Weights of a small GPT-style language model, trained from scratch on English Wikipedia.
Size: 10 layers, width 448.
Training: a variant of Adam for these matrices, 1065M tokens, 8126 steps.
Each number is 500 + 25 x the weight over the matrix's rms, rounded and kept within 0 to 999. Layers, rows and columns count from 0. Numbers have three digits each.

# layer 7 MLP down, 448x1792, rms 0.0523, rows 262-370, columns 768-895
526522477505494516511464480488474539511503505485494464572453565492496492494484531506489510518537457502525501483487542481498550459507473505510518515556516482515506472530502485510503461501477505565522564497514505542491497533473512522476496484476486520546455498527529488533496508494532474536530541503472494510533499449458524506522515490481529475491499489553538530536475467510505517525485
467494537538490505467491467491505462521519534501510459480449539508500456496503490493493459534534465497472520490520532498497494509518485508489491523475546471476477467534493474538536469478474556492477510494540508534496485493501530466486531500510524501491505526480499511501471522476533513463501456546518522514496532499524494510441449490486541533492491496494515520514499507505510498527497
496502518489479499475501515502491476482482476464514457475489470501470502538527474507474494495489497459528531491537475473535468534488525472498450487501487471476496484466505495460537495515486506457482516475509490487517524490521504509493487496537466490502503505539483491535448497521510496520550501542500476492534486534485496483456458481514438506509484500473542523493570536489512504526533
489460505533486525455470441505446471512453548491450497449508508444528465485472457447510507535495506489530493476523536496456451475521503510501460480498492534513512547489477507478494491487518502489487527481498504517437526535510470534519520478473477545487525498511483511497517489522511534502521493502513520554529487472547554431502520527499503521512485516474466505503504488502487509522525
501499502459507511446534484546461553481493483491483490507501511515498542474501519500497526496504532528532524500507536449496463518498494479512508471507517491496503488495469476511487504507512490507474506547526514484496484530508491549491545503552474442480493545498532488471504487499500484476490493494537536481515503530489525455535500514491491524492478528495491545462542467503508459513440
550464542483487460523529488488509470499544509536495553506539525520499548478459482507482470519501476523520499498514514500489484520537502513559520460529505520459514513446490532499511522490521491521535509450483490486501472526496479489502522521496478507479471460508531506509515463499458516502476462447535470508531517513450467498499546483510532527495470468461486526499492489503481518511545
485537480526534514500459459561525478517498490492469505477501478499502496495460497476489480528490486519512560521513496491506505488490477577516520455513492536503506493461480516526534510488518531457496526528488496477477485482557483557547429537502509530471494522504512492465561528462511506489513511497476543502504461540482513495503480521555493502490539505475458521503454540503532476485511
493531528532465471474482494481507467491496457504501555506440469483511517477524474487542491501483466494502533518474493496552501525468469516480523488472500497488500537497497507537505503468486505510468541503489480520471461504491500486542479545513491503530495486502501543518490520512525502496494520494531523508549421547521470468478528504494498505556489466496485458539549471455531497518459
470500530449515502471488492493501478547505481536536490505496499517515500486550468509472488527532465500499507499519472513506531500461462561495499503534516529464521500472535493580522496498535505480520493502488510516546496505505506497489505531543452511516506533488525494508491521478495512524504527522492502498528501496491503498526519473488502502468518531519511505546566518482505578514532
495459451492449490482515524488528498507509466492539501494478477549474540473468553502508492507496476539495500536509498466494470478492466463511556479462477528586488520481529495481491550507523478526518479507472519526533458481480486466510456482480494492497518486494484513481465448494483512524465503513461471490467471502503534453501510479519482470474491500524495479468483481506535519484486
495468543486521528478490493501506531503454526493473483477468463539496520483503504498488496487473481531483520512536506456523478518495484471490511482465487512494515470502502534491507506486517488480498499528506502553548522536489517509510543483541539495493501518499527464469479542540508518487493478565513504482487503532484507497549439544493540485486493469486481496478507536516508486502476
525495492468538494483489535490536480517543501448457495536508492513524488476491522503492515535510501486497483509512508482470481441495467501498514506507487507505508443511511458454512551514484511485493471461475496493483524504526535475535488541451470498459508559508519472459496496477508503502510490481495508507492502509495475520515492470504484473538494507496507529477471545515487522508496
520470452499518516507510510523524500513528498515517518504512498486476490474493530496523493519541479519527533515492486474505503483505464460459518512520504530518516482453473527495475488534477471480504478520537518502509480510501502483565516496488482515496471491473529497461537465497464501524454531491468462484502473515463505536528561507485550485496513488547541510496490504527532510511545
515514511498496466495496484498483485503489478512494512492501501492501537514544474468509468558527507493488509459533543459521519503482514462496490493510511533476476473522465503560504487504492493520547506487477492507481489489497472545502453500504465534526442466474484523517476498477506523499496461459468499499467469524462500519513511489495514532496474494519496505560525492491503467491516
475445495496473477498478492495511487528500497504433520526429474498501516476482473509503519473458509479520529491492531453519460483530502458489515476464458523471514471530492527462505499510466471470495513469442476449520529500528493505501518490518540479487467507514487517496491495559499454552460518517505499512549508485537516514504453492490527482485514453509485480507452526487524488496517
486517491502526514488471480510558480492569497528504463508519518514487551505530503543499490495501513505534494479489498472514490524549518522504445539461485472518510483495532529501509502505493471523418535493489483503499513531513472470524519497441493504525492469512500526531499495504533500444481538472513497477506452493478514532509469522510455491504497472519474536499507467517520484512479
478507486505507471451497469489488519552460499496482528479555451535501459494463508473535507513473493440505536549503474484577522455504475419513498482486473504499478465522486468496511466474493491497511521519524479486499507490526505509476504548499479465502490547479528463518496517464523520461514485500486471479496514490486532502498505482512463481484504547511495509502504524475506491527554
519485539517496482548491481497503473515491471499506523501464491507490484502522525489542503510481531478456479506473481481504502490508512527520468522533497535520503502544519482485471556485498514548492481492475504538505476492518478530523493503521508449489479501482495479473520523502448515549510571492520502507511506482512511526490502519499500534489447463493498530486539525517482444520499
520490523509493499517502469484462540532501523495505548532490508534480456494519498459509479528522504504480511512491533480507572566516471511478441524512522538510477528502478499566485506504523489463451515460498519520484504446531516522501586469465481537514480522507513489537478454512488499483498448540511474510492475524517519506494507500471532521448477522501525475525493478527528486521501
501492491513498499540489497513491541494495458528485524508491490474519490498486479541529459520513478492530498497490478512494518439504539490562472519483514496518477514491505474508507532525530541482493493453472485527509510540464489538491540465500513477487531487520488482505530470482470462478509477437496505517495534487492513462504476506485549474546472514514459526485497516536500516535520
561526472492509495494492481453458470454506485507481481545525488504475496507484467518533526503496471490482503519498532541525471522487523519486489507499494517501514497526459503527489481474516509465555502480534492505457475487483483506500505495498521523455476491484467489462530503505484469491507479511540475465524471474508520487506497507533496511482511483504479510483523498479510522479516
498532464456508475507472494531476533491495471508499495506551492493522512533497470503498538501497445493484509496467501509521522507497504490499585536488489504494490484462472577516492478522526481472500484485551473499573514519473510498484542518469512490546520468524478482517555482533477521505508559468508498512530498509452512470547504505512507494495493513502498507494515510486508486503474
534457458509528484526486519532506514506494504508467503454531471484481498464471469508511489477536478525498478507483497480506481525502511539520465520526493497529508504491496527516516533458468517497495521528507527527521474477478496463488499509463506477511512485496494539564526506513498521506488537448533518495530482470491508527564508520519498517523505513500490543489558526515510480498521
491488502495507536470490508548506496490517515510560485565511524526522460495515488515502500462533552502499537497524505472501460459507517500472482502431513462524505487489506429503520471500550490523523464499515518468501499524515508509498515511509491480508498558504507488495472480483536491489513508522496496485515476496546517527517483420520537531503519459513507500482513491505528504470526
500462473515525476465481540489487518547450527483486541548487465493503490522487490514519461500495500555518523502480442519493531488472549476512552467506495508520500505487499497545482490493474490544489493487525524456520516480501551519496553497482504500451532534507524490536536550531510533510473495534512501518504509497532511507470446499502529488460526485482493549533463491515497530528522
504511501561444481525520492491534494490504506458521551464565479511462528509479492520525510527501485532548494491514533496444427502534503476524532487529496523507513503483534530469522524493478500535505518438525502504506471478510488460492516474522526484535490550489496486471506515455482516532498533513502491491517487543494498509517511478482502449541482500522515495507532417503479532482512
524525476474485476515494544488523545483527510493555539519488487549514474497502512502503517460496505521547493547498543487491511469496498501510533530490502516471488515510498463488498473510539490507511492482527496489519510484514488515528495554509496489514528480504519492494485486460495503468486537471508539531471479515477503526522518487481482491503497544538511541541489497499477488460500
503449498516469498558525508478496487525538486525536505516520487527514508506542471516538482507513517499514508486509524445478519491490489445544525498444500450490476474534557521515498461470502501508466503485508475464515470468486544495538462525465487489491464456460502495493490529536515498508513489483478502472520502500448507507504493505493555499489493483487542522508510534509493501514479
506477464505484501531459484443492493552526535565505527451552497480512465470526512460498493482514490552506497457492532492493526486479467491479484487514480535508499502521483513495489456518462486509515475508493523467506482492514515514482507518542485480481492478448492475481484489568505504513544505498519430478496462484484486457500452522511497493512521521493493468474492503488522536500505
503526558535540511537532467537504530504548492479468503568498428453460517529527460501476474485518495466484522465488520496499449512567507528472445502484481489483497561510535509459505497524495513480570525551476496503536462523506529492483452476508470515501505505499473523549503507520492496516513541487503466474519524469485484520513485504541460497471510464473508498505484538495503541513495
543514502482498514513516534532458499469474540516532544518460494530519464488528500510471529499482524480509481473486458520525517516487514526497501505493455485461497473486495475540487461489517506534464488483476505504522470508513511492477505530536483536495505503498540501468506548479533518508506498478504496488468489493532518467516553493502483478503505451512488502452420464515508488471503
508483484522487509530462483495508495515462474497510508528460514544476457507536504478474497469470508532539505509515536523501509519496534551491491511500507509524470487495503472523486450468491494498508517502498521494546459456461461507505488473464510502512505527483529455492468530480510504510558444518492445482490489468493525493517522538501473477528492473522523453496466508495501467509518
472511504491486530515527550503499536533523483510533498535537504517483530516510482480441505547496505522509509523527515502473483488512471531527500537516525469514496512496508509546482487508502497535514485500545516516491513515491463530534488515507487455461517490515527496506510470492496526501529506503509537463494492533525504512514487482481498527473514508493498512435530519517507503515523
487528523529531518493527518519489499522494511483530478492520501495494510486500509518482522527511503472482483444490548495526557519478429504512474501511460507480497520495436531489460521514485539522484464489518522495442505509502473554469512513478532516524500547483525509480493498530537540507508465577478480529526525498464545474510453518493503512488499491466508493511483511482520522505479
491492506539505461500485516507483478524472500480499484525493463497492444486489470507483466481470498473444514505523494501531498466523506520479485513483472492499520471507531515476501482481490468518446504514528463492528480502519519495478498508435509470458507461484517483514513498495482480505550496513479519468487479487491550486502464505484463501479489468466492512464499483497507511509501
532555503470498498543513494468500481465557502453540442508467489472523474519488483523481529523519512526449474502494482528504447479526496464495507481565528475483501473461500474527526478527519558488504467518523481483485478533489508484525494506534444494520513489481512563497473527497474478519509479468498510491477503498530487518469474527499479505455524477507496508490484563461501514460470
544491515520516473497528508501515459497522510511512524488532478485487500474528501507493532528523480465511488508513462469515523530502485504470507480482495507506502525488473517533492526493464527493516476494516523489500498495517470516476536462565501486536510519503501486490503479537511508488482500566513487504502559478472503519526495510509560521534500532509507502495472490480509501483506
494482498499523489478549513502534510517471496488539564505537585479476513515509507482513517492500489479468545507500502530534498555487531513523498502505491487525503485497458490476496513503530530448478497505522504537484522501526500507516492482530530498491447508527472495495492554515460500498527515458527453475475549469510484506518487495503483493477525469488526468543537479518529491489535
541478492525493496493477510515478495463491514450457490515435497512485492497504505519514517487469501506531465494484481468478434445490490487503531519462464516503492514464521556488487450482569485525516470490529495507509467500461477521431496508494478463506479512524496499507490458471500507551508536506492493509495470437502502503448528528507529455464486448533509499467473488464513524519529
526486479537504528513503472507523482480493543491448482479465501479453490468493507494526478453502531457527485503472518516519480539488527441517516540533491509497503516486520495508509487492479503488505489484527468488473494528499489463470498504518474486516503512477539504476482494493507516498466485486511497541512477492493511492477530435508447528462495451490519498455570547503513477526493
565476539502507515532517525506503491499541514560543517463516584440506495494519498476535537526539514551512486453447497486455475508514506514478491489522470533492529500478500520528478508506520475500473536509542521509491476516474516498514528522510579513524506496524452482494501481501520516509469499478482498507537493526534503471522437553509506473524468538509481491473506502506479491511483
520490499508474519559526508482513532484488470531535495501530476523527455465560536518492545497511514475524459528501455519516541467521513532535498518505536549480505465484457537536484516529537463550484509513457493508515514485490538526534458478496487519504509506483507499493477488523528511505474457475475474540464473488488467481507467521491484519456524484484504525496525524449502488464474
555500475503489474436548510484505513512485539497540513554508508478510480459489446478532497439496503501493493469475491479449467509523482511505537487521473497485518491468522486480435453503486463512513520501504514498513475487503502500493520535452485511510480471509520497475548510486483490497493485480491491461534478503500487548485499459497513480479477513487452525510496459495499504542475
537464558507498481599538508484484539467517457485569686509518515560443560483505496512472513467481546489507452503519506515461497476483475556588497533523444464528463539494538506547504548476471495552499446500537465528531529507504526470553522539559491518527509514466470564476519494429548499502486548548478492505477528530526428478591475516496599500484449489514550545565521486507479601474504
513500534496509472501485554524533537457541510527492490523487521514510466536476488494504493486512508480470526484489491465494504506509486525482459500532526519516527500490478508518519487502536553498520482538507491430533490501493495503482485448484526494499499468471496512496548529515509484520471451498508474518501525481494483497501510521517539553494490518504520531489496518509524512492521
533515502477519493464500498532506511468464477524493533477457538548457507495501505488519503501479509489487496460450529474497476533517475509456478516496509509503479546504480520476494449529495470505509486468512516442475512502554488511513481484491502517504489493493465492520542501514540505467506528454506547525487560502565502505507522501459515514534504507479498502496516454484454523492487
470536467481515513541486511498480510506514501521486534502485537500484487499462490485496494490517514565521522504509517481487509485462522473454446444507484527478495526514532490564466472509500524529468543489505544514471503508512500493494527478540476512506541492484513497535460500526497532490514522475509515494505451473496534502471486506536545530503511461487470509478426484517536520519514
503511469517500527499505475480494514492505518496487526456526523497472497456492476481523499479500514529504520510472501512486504505553505511483501513539532504504496527521479527501510514486522483506492506438445487450501507512509493494519461475505475567496517519469461488467482517495516510510488510495496505505526473481535499488472500456503496480501515462479501473528553496481488503519478
514507472507528492520516498517481516478505491502489512507512476496501517485501498479512569478493512506522476524521513486473517495505480479479516474512483542502506459523492490496516474490509475517460500503512478529516506510516499512486500482395498489497541469495473462503521503488472538452525491533527455492500469506492529499506503535468489500496489464489448478493439518492475467548490
484509514494486484518502507506501493498518496429497481519510480494527519470483542542527540528524491505513519526535464500474449495476546506524511491507488554478488516491519521493537485506506513528525495521487477498505471512503501485541499532502515479508500507507516533526505476500500451484525495511503510492484472506523512512517489499490522506468517509521493488508509483531487477483514
500547536492507499507464484526480551515460468467502487506493523525534464501516453533511471475472515513466496540502512520477481494519481456529508513542522497484492465491533533501500522490473476520487521529505485504504516511457565496459475529523493522493507503519499549516535559474539527500497489476512516464495542507520506523466518446490427480504506505522500544501468514507483488557520
492468461483502515555541476532474510491521494474492484481516544483524486456509459517496499514484549476501507478490499501487469491499465472492450535472520479513476482518501515506507488472444499477497531462495482483487521476499459472483471443550484518510451505488489488476524509488471485470518525519505505509503491501486494509467461519507488506482510486500464511493486497512508544515507
542479452509509503502503468506500498496470460509461479533504478470484512505509523427459507494490491508533483499428482535509470475485513504529533468530518493513484500447488456514517460511474502489488537523536471517470495499481501497507476523474524508536517549503517497488548527473502481521490511510517504495468463529484480469501493526530463495480516470510489503471507437499487457528481
520514545474489498515549468487513509534506475587504493499510493500502503488499530499493527506496516520505498486521473507475489487488498529494514516495555487490493479503478467459478541477473486535488488502575512502565503508458498551538459510504518502494499485525508491513525461481473499505522507504516492538518479483489490483513551485517489522508501503503489492524462528459489502483494
487447481507483447495530518486547548508502488502463466529526549524480507498477515530500523494492491504502509511526526461512503475480512499498538509536481507518503473509464514502537473484513499537470495550511512515486466519462493470473488525462523449504509452552513458525492493501501505515531532466500484513488495497507478480509480501491490541486503519518478502491494444540506519491522
523484530486525473478510508454538497491529500530541515477486520518493479522477569494520480510502506501544514516477520491451504483481502454544499537548520486496513461504527536535536508485477491479477478517483517525493478502531491509476492523494484479513506499524538472480507499484488517485484558460523475529472525492493488485462513495476467473497523489491509522548512485460467500530466
517472516522513491509491458510452495470461479504515500501477488520513494528484522499493490504471509492493511449528499501506485525487523514527437488514471507539501520498524500489483509520549513473506482510520485474491473534464510505513513494508501514506546483523436503497490490511488487512485507489503439511506523494487489509539486435501500476493481486491496480528492487464536488499469
500544540482485499498496588475461494503485508473503479512505494476479513480508510502480513473520464489522518513540527514542488511471535543526512474566509498518468485471522544500508456496523487470505513469506520493493539464492479472464516473493555482511459503547492499519524470484510489491483535505489503482517488465488518474510528488499560492500500534527481511509534447481489496495467
469506545495499498466460534506457510484542488478503490514503518505497511552453468500504495495460480493500506500494528502538542515498508495480478501526481543488501534511476484539510515490481479560484499456469495510525473513521475515547496506480477496489529524487506495484506486488485500487477523499506486509486507460465482526476477504503508516503515478508494484512488530533520509553502
520508456512512521530494558495480528470491519502534542476473491514474496518535529497526536492482554487513477495482498495516508501526488456512545489481511530558526512492521506532478500515538505504501528507549536522537508546498563517484527517530509502513506522537543549505489498516548544525495524509510476501482488484531552510490500505541525487502510499464466507479506438491521500527467
527506504467487466506551505496520526490523494510507517521488463502518525506508508512480460497461526493521518500484484536502532488514486513435501476525520519491510440520500492519556451489503460520522507478476509477531509524468479540511488500535493504552499505514501496513473509493515480510503546492501542483456466534472500462492485530499504493510493481536511509540509428510515493409470
519504473482495510468491499488504491507510518502442509469508525529492501550443502442510498490469471523526498499495488490505494564503486524500485482483455522486508482549469458478482538516467474530505494511499479537472465498482501479448519542533512483498480500516512504482502497498496474509508515493505527500536513454518499484476496511491551471492463513486487493496476454508501499521489
514499491524496487492506502476481508508493470512493496535524499473520508495497438509502505528527492476464510546516513514513514470477514511517494515530468496530524509476526522482520486495526491542529488458501474542530514509521478505487520551482506513458504479469496517526494514536491494482522505495479464442484469470533512482514506481518548528453500499528476512517454500509517506515491
466500513482489495484526508480498523506457542461470448526471508502529505514489520535474512519476499503484496426542525526501484470490492498467512440544524510548474476522504502516481468490531539502492522534535506495468506530539510484479470468524490482511521515489519519513503488546524500475489511552485524509504459531485511521494496529491484513499522507520543501542480507488510482493511
548473514524454489477471516502470504473524493492472514514489475536492501490473526496531498498496520489451478498497484493509518505454540450513521482457490534475482485485520521549490511507535480542475492471491521526471530492470512487478546500565540492485466483483516499496518464493515507490497508480541500482494477526534487459525477510453480494456473481488495458478478492517509507524476
509516491472488508504514521495483468470472528492536496500496494526501533516503508482487528461498507513510499509522502521481503512481540458522521487510495518478514509541475495463518488523494498514525465476490520510501508479473491504501509513466510513510499502485486445508486486524510506481477491512525509495494488498536489475501471486511502527553490468498516487517502455492500506497487
511515467478484495529520572492487514488498488492470517516462476522493509475455547497517537488510509518494495522471496511483507508481495480500500524498501495461499546494456529547500540454501487505489521493500510485465527517483521540521523518525498532493486476489509484484493466503498532532526448444478515500467517540520522480512489503520484479494479507524505517564544473502499515536491
505502510511495506542481505498475477462499469524542507517480507517501464466535500464473504474470504463434487502560491497466511506525503490495525502538472536486501484490489548505505499502498513493511509491489506487517498490531482508498479485444456495484470522468498484536479504505463564489479485482485463520461495520515495509431493495514505516479517483491464490512526530485513476511471
533463508517522509526519482506460506477473513509458506537461505502527481551554508483508484476485520539513481514529508516504495509467472498437479521527470477474484479521449547452493509486438526429465524503512468504488507483530494426450436466583511523495445477537479527548527536502453485590542502489491476507519499471516469458520452535498448525469501543505497502463506476495464484522521
525496495525488490480464523514521475511470440464492510532501496498497496553516474506518514503494549499468499518517515547496481492479473536460505494490494464532508555504488472503527522536515499497525455521505487484536478457478498490536487490481470496540471519499476518429489459460449522441510521534511498510473493461522495517495525478545458491489505489475507507503502496506502544501516
503485499500553539521545473511463474503522504498462518536491467532477503491495471460497473507475479483479549534472517506496488508469478464485482513460522495538505546491541528434514496522480530484445511491469466460492490484489490490478511536551466494521511489507423501495497531538466472528526445573489470474464513480530475522514537515536463512508524521480500505515539525519501474533494
551499527481499495503505490482517489495513496510512508494511500523542480519497481502521527455510492510477481521518573547529468489459503494498501532502474482494468456525512520516505509492476477509523498512488529461506444479481478486432491515470449533524487468522498485510533512512524498481529501481476523473509545482481469527537487497543465491450506501528488510494540521471496500520538
496554532526504501499479485499497524467471477501482580479536481482523518441502474491454498493491563457532529514519459477531454546499490501490472510485490494516507508496459486488521469519500503557476484507476512484530525496496484543483515483533499498458494479493545501509493489492499488505468548493509485533493527522481499483566493532513499487497505491487499499503506490474506510514506
478498472519477489510498494526495490496508488530569499481499487534507506507448498496510489501526516505492489487487502509536479520501496534496537494493506503498533512493501524530503488534519509462569501453547514497514507510516471489480506569509488527479498487472516468533516474526480518491511495524480496472502503472515470517527494446479530525472519522486516541504457524506501488527510
516491509494503531548456491491496494523516456474529491499504526526479507477497513506506530496498458515499501521479511491534498467491489537539523530497474516494498515463508490468518479538484486509518463544502498516455462472468513506552503465540519497487551491453482534526469531506453465457535520509495507476477563478502499494494474504545502502480493501488485496502492494540518537520489
514513548491457506476481474495515466508500474480494465494509529483502504452453530469487460517489492522478479526485508482481479494494509487481490467456494532530459515457497505522531580496521525498490522487425523472512491554450495474505548480410498487510519528492478497493507488474485505517470436542489506526455510508471529502515451453511463511492494462483470459520487521492494511509492
533459510510514446495519445511481503510509517468510516476449521508503541544508515527520506527551476508523526507502456507501485537511530497497463518480499470534514513493504512457506530495488485508504476502504491461544503502482517484525520470530528515508498464477495472500450523497519505546463480470475485501509509520476507520476535491490531518526464484533482503435481482489502473508532
499505483507549543463549455501509488541516504528467506485573472535506545464451451523523526491493511448448487552494531473502507568502495523528489495517500499483457460508508523487495468496546474488546497494495513460529516527467500488494471534485453505485492516532481458505459438537491528499512580514529510486511510509539504525498517529476471514496498488491498479482469496475502420474511
504468497506486516543524482504458547535492510489476523460484511502490558512468532495532492488475511493504493479516491480529472507499514434513521525535502527483471535523546457498534488500515533553465521504500499471452522509505521503472507529589486487496475477497494516498484473455459472477498491515507510491470442501521452486539485498491533479485478530492486537525493502519504460514499
506509474514514499488524516513546483481505524506509463490476497555475494493530523509511513512484466513479478477508515457556519516542495498500458484528506512480504519516525493506489559484508467490514527517515521536522499480502516509517507535544530482504470489484510461519508508507504475520507534476523474487471502491472515510507556453515457505539497526506526535444497522506557533477517
476502473494502477516466478493533494516532489532484526476499519486489499477521511549529464521541438532512534503536507506483506521481491482520518491488498503477485462489495485495491461526490504475471493499465489510480507520519485518499492503545515510487518460488499514524492510545495514493505481448481489468543503535420499491533481485496502488466469517527508460505475559479526467504516
505505461506503529524497526492524494541490504462501500466504524526500487466513464491495532499526539482492528513483518481520492521454477509521488503457505525495504471495466511499482558499496494479516516497496517505541517486491513513502542520541509463484521517478518519548504490503494519481530528473476501480522519518462501512473509499500504493480508473517486492448500480487505513458495
494512509504503481491511525536491446518496511523475496475518465490485478463491524509507513504523487514503501512533508518509469519484510544493511488480522528517508503496528491503537476485522515532556497503520524480513475457520507482484516483491488494501554525511515547512560488471489489537500507504517513505502534487476522479500502482529540505511478542513474474513530541533495525477492
513497491512488544517458481484573487458458463478545460503464491512537538502497511527486539472504458464504481519527536514517505472505525500474465511543495454521435529478560513501506522507493549510486503498475488458467525476493496467499552486488516531525492522503476507513467471521511487477491479482464505505514573498489485479498456482525487494512491520535493488564501495504493489518532
524532481531501519492507475477511476508501505492460535492517522511476489515498496513482495524518485494452501505532483496486473488480494485500505497505504456524493468511511509503520524509507488506505488527502491514521508462496491500489507538530531482504499488485495487511534481519484521462483497470568505532461482473500476516518473493520506478572537493504501513530536514473509498544532
471498483505511462533500530491453553509493505458521495534463499477495483533479508515516512481501453469482473455480533516486534539521482528454500491486475499443492553518490499504507541537494501505511495501468464501481505503480493495457534547475508500534533490466463469503525481500491484522520533505479533502528528545456488479495509498525517492475521461476519462498535531521503506460480
467518491499468498553510523504500483528502482525596526491492458524465512492466498460488521504524496509532519506469500507541474501505511470484515497484473494509511562477508481489479528475550491511509476526520495538509460448499415489498509463482509484527470500468456539538496476517456489497500465481499519488475542517530544532535453498490540520497490523468533545537487510521470495504493
500532487491507478485495461447477473488448471489494511479489505504490484531457530532537497526458493474472508514497485500490515486540454508542512488514527494506536494542529526464496552486518541501512501501483468484482484502506512503499535541489511519468472503478467496496497490477473494441503471537502466512520482495504511484482504513508488457500517522516535487501491495512531473478465
473513476483474494481494479512480500525519506493523497476536496483503469484459518481503496504481536521471490512496509475485527518506551518529496522496523514464475501531508497501493497510511500492540484522503493514471481514528483495523481509544470484471493495505513447534498496525513498512496466531529484495512486492484504494499505456469517501535505526485487499516447497480516487494520
487499477528537502521522498463565513511494488515531515460494488504503500530466507474501474490526476454501491469529525500502464493508490487498482454472448478507469476492481510513499499465523518486516437478559493495524515506542465527489490490523448487509507481505437511507495536513455481479534512436484498515514488477527489506510518463529517530516467519541512504490481522484517490468507
485495432490465470489512506504511515517516489510478491524500473488539509500471493472477536488527527516480491476502498535490487528524520427461498508484493452532500477513484514547546431485505493496521483524490477529515479516462525483477458494504487457526459472518506519517491492477439500507491516527508490496515506475493476491498481486529491543505497468495487505574518505482470528423512
507489518485477493510531504514526495488499505466490518497560546494503475509495505540512483497512484507479502471540505498502477513536479509504522509512490507497494508500514501508508494496456492556480532518490469518522497505540525519482489469455508550476489527498517506499482486545474484521490443506469464503503539485504507499539511536487446514498504508499492493564494523500544530509529
508506446519496495510436504488475505557480499502537502474495548485488500519513456527477448524516461458538513516490500517550508541453499530497437501498487519472493506484500488530504485495516501467493478502477464515520498483505495463506518501502500498484444512497526514512509472491505502501483542567500509506499552491483521534496547528465503488508534466508501493512512533508487533490504
466481514491512476513522513511543426488476490490473462527474448541477492481540507503540482522519476518520543508485471521532505479495461479468503494471471465478512513497527495454491518500519515526518490501522532456521534522528510537522512487523490546501492559503505494502479521519532547485565493513480514536504465520482486549452516510517449525532509453469506517545513505489534497491533
513507541517504528504502520545494511477534503517495450498539460508517462514477490476534464468510507500477528482480501495530511482498460468494495518501472479497481499529500515495470493521480526504514497477493471510492517501474519508489499491507509503528431523471540475475532490485477494556532522516482509486460508473520525513484491520484517483495481482475506494481527481512512508471491
482478513469465500477505505497514462503489490486463508474495525494500511510529514520476485501498440514471520494500474509508511488487496501513445525487479487496524506504493510503486472556535531462516457554492544506520490519449464510495472527517518492502482521508503460524494482483538502478493471490445490506492505499501497492497461515493503482552472491505531504463486466487480496410495
514519512497516534474493435520499494500516492522461420488514485487486489445488526468472513520505497490490539506467497488490518537516524538469457524536487530510460500533547537477497471456452478482527520503548497483515506510530508488481492504500495471511461483514497502529495480510464503485478462523482466507462504529508478494565479490511506488529480570514482503478484507493472500526496
515481470509499549471503511506498501516454526497541515505520492509451504494447480518493489497523460534480481513437518490496522511456506466526520497490505473489554534491439511465493506495501489555465506506414522500495473520449526492491494490561517522485523483537474429470494511491484493539461495530547529499488481510541496481448530502503486491513491514525555479494535463501512494481497
517495488492494516480509493471477480471532517445504503524498505485491513497536514517512549498447476588517522504510510495517549507472498528503490524509515526512460517535522473507505516505508520514497507502490462460505488493520509495509515494511497480512496494535544527489500484511472555499530526505522473502487473499479497513521517505498486433441533520517498515533474510494487539468486
525468466497499484512524490486488485495485511513465518493516487496466493488497532503498509482504484499499468511566549531523524536490532466498488541506474481516506499490513491506478547507522481450515491473443510474500486478486538486502479548497489496507524546496450484467486507427513500536488501528506498514475543531454546492492459507501538451506520534483473506509505503495524535504546
501510520513497456507447456495514516519504466530510505505481558526481495524516492497510478453473510516487532532475485527506536528520462537530533500540539514508466496492532526500531465478510481493495519511449491523547502469521489503537534500464511493472470493481480494530473531461487481464521484526504513470490502460505486511515512580494523450454509492526548516539474487484480491488512
469528488491526555445495508494514512481488540499520464501453506532527503506492494460487477516484497538487480482473497508468484465498483545477499499485553545526495510490454504511474528472483492488517481520480531517501516452484458532493503486487525521524513503497491457531495510493501489524501499486492476535472561491491503483483468485462466490465491482521472500489497478491519543513457
523518485481480503467501510493492519506481509505506506549478587491529497506516499516498475520493515504527544474559513485504471478485492457564508510515511493511509541472509485524489500516517491497516510501502523544546480476536498490536546458538488538518486504510524555524501502451512550493500457479449494508502527546503488453485467522493485499493493500533481512501521500513478526476508
491519487518489519504486493467505531494441506487475455505520507496524486481484502491481502473512521507483509528514505492505496489499536468513527549517502498516517486515504474481511512530479455490504476447504492467465483505502507521507428481505502481498502458479458506490528517543501522474453516546511472507479480521498505502469516545491463513499525438520467487519467495490510474507500
513510526515492547519460525489519522493491524526533474475530470474511496509475487515465472513508532474530461460536519474478497521506481520512524512490535501483520520515448518479497523517444496488494502502499491496500511498511510484474473494499476496498490502456501525490489534453486514496486507504509509488499464445477482462498519507486504509500489478492481528547496539534488459476489
543512556493515512520495477496540524480501536521465536488474489474460504510497491455521539511494489460529447504487485506454502508490523484520491448518491519508495504518475496509519478528542536506508496459513526443526514482534510503496440480477495513524479510488520497502461494524485537485467529506503471512521535476475493492500493496496484477507505475472472505461487528500467479492537
503512556474486531547504518492460482503527499507462528499478534533523520509539504514458506498469501501513522525517484550470529513456504464526498481465522529518467484499515498536503464518450462509531545504512503516506519519491555501504496544458560522520513431533528495524540461466468504484522500460508541484508484493485563478465510480470507483496483487502481486482501477488480488531524
526499534502521493480478469490493496524520509484447521553507473486450518515516514511511455502480532441492483508513468480502510467529500492480516512529493505480487464493518531474476537516518528495507500500468454526493484515543512499531512531478548525486505459504470474507456497495504491483539452468532477532538441494504500463546509484500454494509475515511514485471519508485489453520460
493478479486486483497480523498504505496523512472504520543528507513505500486464460492480508515519478540529501542467489465486500507512537527489505515508519487544513499505466487485512514466517464510489484528457502492525483491468492500508520490547496505487485490524495520521551466472426519497483480507508467506504512488446485539514512498452489437497491506525490492485519491523509545504560